Weights of a small transformer language model.
Size: 13 layers, width 128, vocabulary 4096, 3.1M parameters.
Architecture: LayerNorm before each block, learned positions, no biases in attention or MLP, attention and MLP in parallel.
Each number is 200 + 20 x the weight over its row's rms, rounded and kept within 0 to 999. Layers, rows and columns count from 0. The size before them is the row's rms in percent of the matrix's.

# layer 8 MLP up, 512x128, rms 0.127, rows 402-412, columns 0-127
092,205,189,192,252,220,210,172,177,205,218,203,206,192,225,213,175,199,194,199,207,190,178,205,191,184,176,210,199,183,196,181,173,195,221,205,206,204,265,206,206,188,170,188,188,218,169,169,185,172,208,202,218,214,186,162,190,209,225,208,204,198,198,197,208,196,206,194,185,196,205,194,184,265,206,149,207,202,219,181,216,241,186,192,208,192,193,214,238,212,146,205,211,219,211,212,241,215,196,188,186,209,183,184,202,152,201,196,186,227,215,199,213,208,204,243,161,193,199,188,202,227,213,190,171,195,190,182,216
097,186,213,197,174,188,222,190,143,174,183,189,228,191,181,195,211,204,203,197,181,149,222,152,238,206,203,181,199,225,200,216,180,175,212,214,197,216,180,201,231,183,202,207,217,198,216,213,252,236,226,199,181,232,200,180,198,177,187,177,179,214,190,226,194,221,188,211,186,178,198,166,189,194,214,228,200,182,174,194,219,206,205,201,180,187,183,205,220,180,201,189,223,220,228,199,194,167,211,224,210,175,218,197,214,179,205,197,195,227,195,191,210,234,228,216,164,210,214,207,195,192,223,152,221,183,219,206,171
100,209,185,182,171,199,219,212,192,171,232,213,198,181,187,215,189,171,210,214,195,211,167,223,219,197,219,195,219,225,194,181,218,214,227,172,190,174,203,166,177,191,201,200,154,213,168,162,198,200,201,226,161,202,179,202,239,196,215,198,212,220,179,186,189,191,183,192,221,199,177,213,206,231,193,227,248,200,179,204,209,218,202,175,202,237,186,213,201,183,197,223,144,199,204,196,205,224,199,227,198,194,230,193,187,224,218,212,217,194,184,244,197,198,210,181,216,218,192,210,238,203,164,225,200,165,218,191,171
095,189,211,170,229,182,186,163,174,237,199,205,186,246,186,242,174,206,176,216,212,205,202,229,237,177,218,214,191,206,212,189,196,179,168,188,205,206,216,186,165,212,170,191,178,196,197,199,221,199,192,222,205,205,159,226,210,185,221,192,218,220,192,215,226,184,220,232,205,200,218,179,171,237,198,200,233,221,183,193,198,210,232,190,248,213,188,173,182,204,183,199,178,162,224,189,201,216,169,207,188,192,175,177,211,200,231,217,200,162,204,189,183,196,200,182,197,213,186,164,197,186,199,209,222,189,232,209,222
106,189,211,201,229,184,217,191,204,196,195,165,215,217,188,165,246,228,181,184,180,197,216,199,219,196,184,204,213,213,193,211,199,184,156,189,210,197,213,167,202,204,168,165,183,242,192,178,206,207,201,202,205,199,215,229,235,171,200,218,221,206,221,194,163,205,163,210,179,206,221,190,189,232,216,208,209,203,220,245,190,179,201,185,185,240,201,213,205,238,185,182,209,164,214,220,194,204,214,229,191,165,194,208,206,232,192,180,193,177,191,230,196,191,172,188,167,176,191,208,233,243,185,186,192,174,212,217,222
094,218,202,196,177,165,219,180,204,157,143,217,239,227,201,192,194,237,175,200,202,201,184,202,180,195,219,197,206,207,209,146,196,233,203,246,184,210,171,202,209,206,209,196,187,195,213,216,220,225,199,228,174,182,217,216,236,204,257,204,173,222,201,198,192,224,226,201,192,228,173,163,181,215,195,208,193,199,209,198,177,203,220,193,205,221,189,192,195,183,181,220,198,190,187,200,194,195,214,226,193,222,188,181,181,234,207,163,163,204,180,186,199,224,229,216,171,195,172,196,192,198,178,203,227,190,184,204,208
104,202,178,169,206,202,228,190,218,198,193,187,189,194,177,202,197,214,196,205,205,180,219,188,190,220,143,184,225,187,200,174,172,218,200,220,208,197,200,188,191,212,209,229,213,181,206,198,217,173,220,203,209,189,232,207,249,198,169,199,185,213,208,242,181,177,154,229,207,168,194,187,166,199,216,184,197,204,184,207,166,227,250,181,167,200,225,175,196,213,198,228,191,221,195,192,150,203,213,207,214,185,202,219,170,186,240,198,214,201,236,195,187,177,181,220,182,198,185,208,202,226,196,239,219,230,207,188,205
096,206,226,179,181,233,168,190,200,190,192,222,198,177,211,216,226,223,220,182,181,189,175,183,230,200,179,201,248,180,181,227,199,179,231,193,217,175,189,161,201,213,184,189,187,228,247,224,216,205,202,170,166,203,200,214,208,179,221,177,181,205,222,178,215,227,218,215,218,224,210,204,179,184,236,182,187,195,187,182,212,207,180,159,206,181,195,212,198,197,216,194,155,236,173,200,194,194,190,190,200,179,170,208,230,177,204,181,183,194,213,188,188,229,182,220,194,196,215,238,229,241,196,197,200,219,214,213,190
097,227,199,193,209,235,196,207,221,193,188,234,197,213,195,218,211,161,186,175,209,185,209,225,182,194,183,203,195,214,220,190,186,207,212,210,161,215,235,175,180,172,159,179,172,207,229,188,179,180,218,211,250,189,218,158,183,159,191,189,203,177,225,212,213,186,204,214,199,182,190,193,211,193,198,214,186,213,180,237,163,188,224,203,209,182,213,211,212,187,207,192,210,204,214,226,210,207,199,254,196,192,146,195,175,165,213,186,191,219,197,209,225,206,202,208,222,248,205,166,184,210,196,178,214,193,201,224,186
090,186,244,208,200,187,212,181,239,227,179,172,174,192,219,225,173,195,186,190,209,206,172,211,191,205,197,205,218,205,211,184,196,203,206,208,167,212,196,194,223,184,219,192,196,212,171,193,205,232,224,166,193,189,214,181,205,203,228,202,219,209,234,217,190,204,198,152,212,231,161,204,194,196,188,176,216,215,198,186,187,173,169,182,226,219,180,217,207,213,190,222,185,212,230,198,200,182,221,162,193,186,183,185,217,171,173,189,243,212,219,205,196,181,186,223,215,209,159,211,199,206,165,239,236,174,248,200,202
105,192,210,226,185,212,195,187,160,175,152,198,228,151,220,216,191,180,198,176,201,216,220,177,184,212,187,197,221,172,194,224,211,210,210,200,195,206,187,209,190,231,205,220,218,184,183,192,237,230,216,174,228,219,219,167,241,190,188,210,222,225,185,193,205,192,213,176,188,210,242,171,193,178,198,193,195,183,198,141,195,207,237,202,203,249,215,173,220,179,202,176,194,230,200,215,216,211,184,218,212,193,223,219,204,183,198,186,203,192,238,218,191,198,204,173,164,213,176,188,201,194,196,189,215,216,196,219,172